Weights of a small transformer language model.
Size: 20 layers, width 384, 3 heads of 128, vocabulary 16384.
Architecture: RMSNorm before each block, rotary positions, no biases in attention or MLP, untied embeddings, capped logits.
Each number is 128 + 32 x the weight over its row's rms, rounded and kept within 0 to 255. Layers, rows and columns count from 0. The size above them is the row's rms in percent of the matrix's.

# layer 6 MLP gate, 1024x384, rms 0.0567, rows 82-112, columns 64-95
size [ 96  96 110 103 101  96  96 109 104 107  95  93  97 104 101  99 103 101  97 101 101 101  96 107  92 101  98 100 103 101 106]
[[ 74 134 113 130 122 157  92 147 144 169 126 104 139  90 114 138 161 150  97 144 141 137  95 153 117 118 165 189 117 152 126 118]
 [127 167 135 103 136 107 124 120 106 128 143  61 176 131 120 109  97 125 189 171 199  68 115 117 138 108 158 145 128 155  89 144]
 [ 82 133 138 111 175 150 157 119 119 114 149 133 155  86  94 162 130 109 138 126 159 182 133 142 110 117 113 191 144 119 138 123]
 [107 107 155 132 113 120 128 124 162 162 137  65  68 133 126 107 113 156  75 132 119  83 170 176  96 153  82 154 151 147  30 174]
 [130 100  68 131 150 104 120 194 139 178 131 122 125  91 209 130 142 154 133  90 172 113 187 158 121 133  71 170 125 151 109 103]
 [119 101 104  97 150 107 153  95 106  88 103 127  67  86 186 193 127 162  93  64 177 100 138  94 124 132  94 118 147  93  77 175]
 [155 119 170 134 106 154 118  82 106  99 111 134 154 202  89 105 136  89 163 134 102 120 149 137 116 140 127  91 144 144 159 126]
 [ 84  93 134 143  78 101 100  75 169 119 139 116  76  84 185 104 143 121 111 166 127  85 121 120 186 153 134 117 166  87 125 169]
 [152 134 139 128 167 139 126  81 196 132 145 153 138 117 144 109 164 144 127 132 135 153 172  92 130 101 177 109 158  76 130  65]
 [139  76 101 100 153 129  54 110 120 112 114  98 136 175 178 159 168 103 119 151 172 120  94  90 111  97 107 133 131 136 155  96]
 [118 161 108 140 182 122 184 138 123 169 119 172 123 158 131 150 165 121 124 137 135 102 128 117  90 121 127 109 145 121 166  91]
 [154 169 131 161 141 104  57 145 129 165 107 109 132 147  65 146 117 124 155 164 180  69 152 131  98  96  71 137  92 169 125 133]
 [120 119 112 116 120 162 148 100 114 193 186 139 166  97 115  89 110 149 161 145 134  73 119 140 151 109 124 137 183 134 162 183]
 [161 111 121 101 135 131  82 127 129 104 117 102 118 198 140 131 122 146 114 154 124 138 105 104 138 140 151 184  97 126 107  60]
 [116  94 102 119 115 123  98 180  86  54 133 163 102 142 194 171 138  86 149 143 155 142 184 109  86 149 152 146 123 142  83 103]
 [121  89  90 132  95 126 191  85 106 128 145 101 160 134 137 111 116 172 126 142 184 132 133 104 165 115  95 124 173 128  83 147]
 [114 111  90 158 124 130 107  92 107 179 167 120 140 102 135 147 143 109  96  63  98  83 132  65 109 132 177 112 135 150 109 136]
 [129 136  99 134 110 105 128 187 122 122 111  95  72  99 101 118  70 147 166 143 161 108 195 120 125 163  47  92 138 142 159  74]
 [114 130 123 116 182 147 137 156 101  94 184 146 113 148 123 128 105 126 104 106 196 136 144 109  76 137  82 159  53 119 120 155]
 [102 145 156 108 116 162 139 185 150 152 146 124 162 170 101 108 148 137  53 120 155 136 181 111 111 110  89  88  96 149 119  88]
 [ 80 143 158  96 198  83 144 146 126  96 122 105 166  91 193 148 117 161 107 180 147  72 126  56 133 160 104 128 146 149 126 137]
 [124 130 113 170 163 137  82  94 104  45 140 189  84 140  86 160 116 130  42  99 169 123 151 157  74 128 125 161 168 143 128 154]
 [169 120  94  77 107 132 149 150 170  36  80 146  84 114 120 201 115 145  89 107 135 117 158 154  90 121 140 101 117 148 144  94]
 [121 137 176 109 108 124 112 135 192 134 153 127 213 106 154 122 159 168 103 130 227  64 117 102  62 132 113 107 108 112 118 125]
 [119 138 118 213 112 114 111 118 111 128 159 106 188 149 111 143 128 125  58 104 113 108  96 108  58 152  97 166  95 163 190  35]
 [132 137 116  98 109 164 110 141  99 127 154 139 127  54 147 113 151 201 125 159 130  85  88 124  89 151 128 158 165 131 177 136]
 [134 149 117 164 108 123 156 173  94  98  86 133 167  81 140 179 115 152  75 131 127 120 122 141 149  86 139 125 118 109 191  61]
 [117 107  86 137 131 139 167  82 115 102  90 165 173 162 113 131 128 109  96 124  90 175 118 122 100  77  51  98 106 107 125 108]
 [125 135 134 128 184  72 139 119 121 218 114 129 105 111 118 107  92 158 146  65 113 158 144 128 128 126 101 146 117 107 102  78]
 [124 127 108 133 147 130 137 144  94 184 143 169  93  68 162 104 133 140 123 106 126 156 127  97 137 168 131 140 129 143 113 120]
 [146 180  87 124 166 141  86 115 166 160 121 103  99 162 153 199 143 174 144 138 133  81 170 193 141 147 136 199 182 120 132 130]]
# layer 6 MLP up, 1024x384, rms 0.0523, rows 82-112, columns 64-95
size [ 98 100 102 107 101  99 100 108  99 106  96  93 102 105  96 104 107  99 102  94 104  98  97 104  95  96 103  96 105 100  98]
[[118  99 201 133  70  68 121 121  74  66 128  97 144 187 155 181 155 143 171 230 125 116 101 135 161 134 157 114 119 120  98 164]
 [143 132 181 128 122 102 133 114 190 121 130 136 159 108 148 172 171 105 177  84 125 131  96 142 168 101 133 114  95 160 170 110]
 [ 98 190 106  87 197 160 122 159 113 123 101 137 132 162  65  92  82 184 124 127 135 131 109 109 132 146 145 154 170 153 131  92]
 [145 198 128 118 135 152 111 107 132  89 111 110 111 141  48 118 160 140 148 130 136 156 147 110 175 108 116  75 174  76  88 173]
 [ 89 155 114  62  90 148 170 140 118  78 127 172  78 163 158 156 139 103  50  82 121 165  97 106 173 177 131 194 144 119  86 133]
 [190 106 150 106 110 105 150 112  90 155 131 127 125 126  54  25  99 149 142 162 135 117 101 160  85 132 127  93 111 102 140 130]
 [120 111 165 113 132 116  95  76 138  34 125 104  91 161  94 125 158  99 133 106 135 167 125 138 120 142 177 113 141 168 100 129]
 [141 118 183  89 131 158 114 152 104 132 153 134 181  89 153  94 109 130 174 144 100 195 113 110 142 146 140  69 174 114  77 104]
 [ 93 119 111 142 120 141 111 164 114 138 126 178 136 119  81  99 170  82 125 102 124 173 139 132 101 130 171 191  70 141  87 124]
 [127  52 137 124 117 138 151 146 137  94 184 122 152 105 190 155 125  71 134 117 144 137 133 106 134 119  92 135 178 117 119 124]
 [127  79 158  75 107  65 114 117  68 114  46  82 145 101 208 109 151 106 130 131 141 159 143 101 118 101 140 108 143 160 182 121]
 [178 151 145  61 141 150  82 176 125 141  60 130 111  90 157 107 126 126 148 105  77 143  96 193 179 144 161 108 117 142 155  86]
 [ 97 136 103 169 141  87 159 185 114 156 141 106 127  98  97 141 163  66 143 189 115  85 145 162 139 121 134  95 167  74 118 125]
 [169 189 149 116 101 111 126 142  57 156  90 106 188 132 136  80 176  86 112 176 110 109 133  83 101 135 147 127  79 111 143 112]
 [139  82 154 138 127  96 157 132 179 117 116 134  92 141  62  65 111 137 164  92 116 151 170 137 163 170 161 139  80 142 135 152]
 [ 72 130 134  85  52  86 139 104 142  98 102 173 203  96 174 168 108 106 141 193 153  86 164  91 147  92  66 145 102 117 117 131]
 [ 89  62 188  83  82 166 152 112 159 116 114 188 171  78 121 116 117 146 176 126 141 173 172  91 127 123 135 130 167  97 111 115]
 [144  45 111 111  82 167 141 157 111 166 140 141 104 144 130 105 166 161  90 104  52 143  93 131 107 103 148 175  85 143 138 140]
 [109 120  88  98 151 155 118 122 131 139 156 110  77 112 126 113 109  88 120 170 109 141 213 178 179 134 125  94 142 167 145 110]
 [118 102 140 124 150 121 232  79  66 131  91 185 104  92 149 133 133  99 141 144 104 104  91 157 156 138 168  95 169  96 110 171]
 [161 112 162  67  68 115 104 131  80 116 108 119 158 117 179 145 128 128 141 165 120 104  93  96  88 125 145  76 153 122 116 153]
 [ 96 122 114 154 179 160 139 142 184  90 151 137  62 165 194 159 123  89  96 149 157 111 151 149 143 131 102 122 141  98 127 120]
 [172 153 111 105  85  86  94  86 193 109 108  59 122  74 112 140 104 136 153 184 150 145 147  92  81 154 162 100 130 148 144 156]
 [119 143 125 123  89 138 108 110  79 122 117  99 151 123  95 132 102 122 137 112 125 157 130 147 172 117 113  84 175  98 109 122]
 [105  89 112 128  94 136 118 122  96  66  63 113 173 157 112 140  95 166 189  75 125 140 123 128 128 165 138 121  98 123 151 151]
 [112 141 174 147 144 131 147  85 106 156 178 126 132 198 120 170  79  64 126 170 175  89 205  83 136 126 145 105 122  87 118 113]
 [105 123 125 132 129 109  98 157 102 133 134 122 127  77 142 119 164 160 116  70  75  75 101  93 181 152 130 177 105 154 108 147]
 [144 131 136 121 143 151 122 143 114 108  88 111  68 115 180 126 103 133  71 160 125 112 140 137 100 138  78 114 151 167  89 128]
 [111  54 107 114 131 171 176  58 188 111 154 176  90 105  94 134 162 124 175 152 184  94 115 123 165 119 146 119 122 129  93 153]
 [120  52 170 138 111 175 152 123  75 146 130  70  87 139  92 108 156 113 135 123  98 129 118 169  73 152 138 124 128 141 108 116]
 [117 107 138 118 158 137 125 129 136 201 137 128 164 106 157 149 130 112  82 112 143 150 110 159 152 149 118 188 128 129 171  90]]
# layer 6 MLP down (transposed), 1024x384, rms 0.047, rows 82-112, columns 64-95
size [ 99  99 100 106 101 100  97 107  99 106  96  94 100 104  98 102 105 101  99  96 106  99  98 101  96  96  97  93 103 100 100]
[[136  99 170 104  93 182 186 108  94  94  95 156 162 131 109 144 120 122 174 125 152 141 137  73 134 125 112 108 119  96 164 156]
 [152 161 143 103 180 122 174 127 176  94 107 155  96  99  59 115  81 118  95 101 111 158 106 186  71 167 146 183 137 211 172 110]
 [130 132  98 102 119 107 108 131 133  59 102 164 154 185  97 111 136  89 127 141 139 142 115 148 164 118 154 170 112  95 105 146]
 [126  53 154 118 116  90 167 114 144  92 155 142 141 134  83 224 147 133 123 152 161 104 118 137 140 168 159 109 129 120 134 118]
 [127 201  65 124  78 137 106 108 155 113 155 113 113 147 145 193 112 127  89  74  81 109 142 120 110 158 165 184  77 123  95 116]
 [151  89  91  90  86  90  85  93  50 139 120 183  99 123 157 116 138 180 139 132 143  94  69 207  63 171 113 115 127 144 152 120]
 [140 141 124  80 116 166  73 157  97 141 170 123 153 189 159 131  86  99 114 113 151 155 129 175 125  62 115 119 127 162 152 171]
 [158 147 132 133 129 123 205 137  79 147 157 157 119 121  96 199 170 158 191 180 138 215  92 105 130 147 105 163 163  65 118 174]
 [129 169 122 168 120 138 164 125 109 164 111 115  60 113 121 135 107 193 116 154  60 124 118 119 113 172 183 166 122  92 159 151]
 [143 152 100  63 107 126 135 109 118 148 102 118 140 125 141 171 124 136 108 122 131 154 141 145 136  95 121 143 152 121 119 168]
 [ 83 134 106 143 139  43  89 134 193  89 142 124  89 103 139 121  83 168 177 108 115 137 121 127 118 207 107 124  83  83 154 163]
 [171 129 129 133  77 178 174  46  72 115  90 119  72  84 173 102  45 168 155 131  97 165 185 105 132 218 132 100 110 127 133 163]
 [123 176  97 115 128 198  83 112  92 150 159  61 128 126 130 149  54  51 153 111 133 160 164 160 141  79 141 106 107  90 155 200]
 [162 175 150 100 140 131 151 165 137 119 136 125  73 132 102 174 118 184 105 130 145 133 128 131 107  88 163 130 132 143 177 150]
 [ 99 111  87 226  83 146 103 134 132 135 111  71 132 136  92 122 130 186 125 125 139 129 118 105 182 153 131 144 111 104  98 111]
 [154 147 134 131 119  95 190 162 185 129 118 141 149 179 124 106 127 124  85 127 131 191 183  32 168 116 163 139 151 180 159 103]
 [115 100 106 190  88 141  91 110 123  92 108 114 142  90  81 110  99  77 151 144 105 179  99 123 110 159 127 172 147  89 145 129]
 [161 111 132 142 171 172 123 117  97 120  49  87 123 145 175 134 130 102 133 128 134 144 133 124 105  88  68 132  94 162 144 119]
 [136 177 160 100 108 142  93 180 107 123 132 160 131  87 163 119 139 126 198 145  86 149 149  84 113  77 109 110 127  98 140  86]
 [125 189 139 139 136 165  99 120 125 162  91 156 121 163 172 127  73 162 119  88 118 170  88 106 188  79 172  52 142 119  92 109]
 [ 65 144 156  88 184 105 136 146 108  90  77  98 151 138 169 129 101 161 144 210 120 110  86 106 140 151 118 141 149  89 182 127]
 [ 50 132 157 126 177 123 103 156 161 123 148 127 160 127 112 155 144 155 134 156  90 109 147 105 199 122 110 145 136 139 128 117]
 [148 106 150 121  89 164 173 132 197  84 134 123  85 130 117 134 104 120 117 159 119  59 152 162 146  69 152 110 115 133 116 107]
 [119 131 158 158 137 112  86  95 133 128 177  80 180  89 108 137 159 127 117 105 107 128 186 152  85 146  89 144  98 136 155 157]
 [115 133 107 151  46 182  88 156 129  98 163 160 138 123 177 118  97 145 115 170 182 129  93  95 121 151  90 120 137 161 151 118]
 [118  74  99 128 149  95 141 158 113 127 144  69 157 137 129 115 107 151  86 133 185  96  83 139 110 175 174 148  91  62 125 136]
 [132 124 130 164 108 171 127  97 178 130  93 141 147  86 138 149 145  93 141 153 142 130 152 158 112  37  75 102 109  96 127  63]
 [125 118  98 138 154 147  95 142 148  94 194 139 136 164 141 163 156 121 131  76 123 146 157 119 157  56 147  82  97  96 119 123]
 [142 151  57  14 128 139 124 130 123 156  68  51 112 124  87  93 149 127 123 138 128 108 114 122 146 142 146 149 115 176 135 191]
 [ 81 111  79 118 113 128 143  94 135 147 167 108 132 124 182 146 178 154 156  85 115 190  78 134  93 135 137 151 171 125 174 159]
 [124 163 149 109 172 145 113 145 156 144 121 156 179 117 107 130 146  24 148 116 147 151 118  59 109 108 125 174  96 131 170  93]]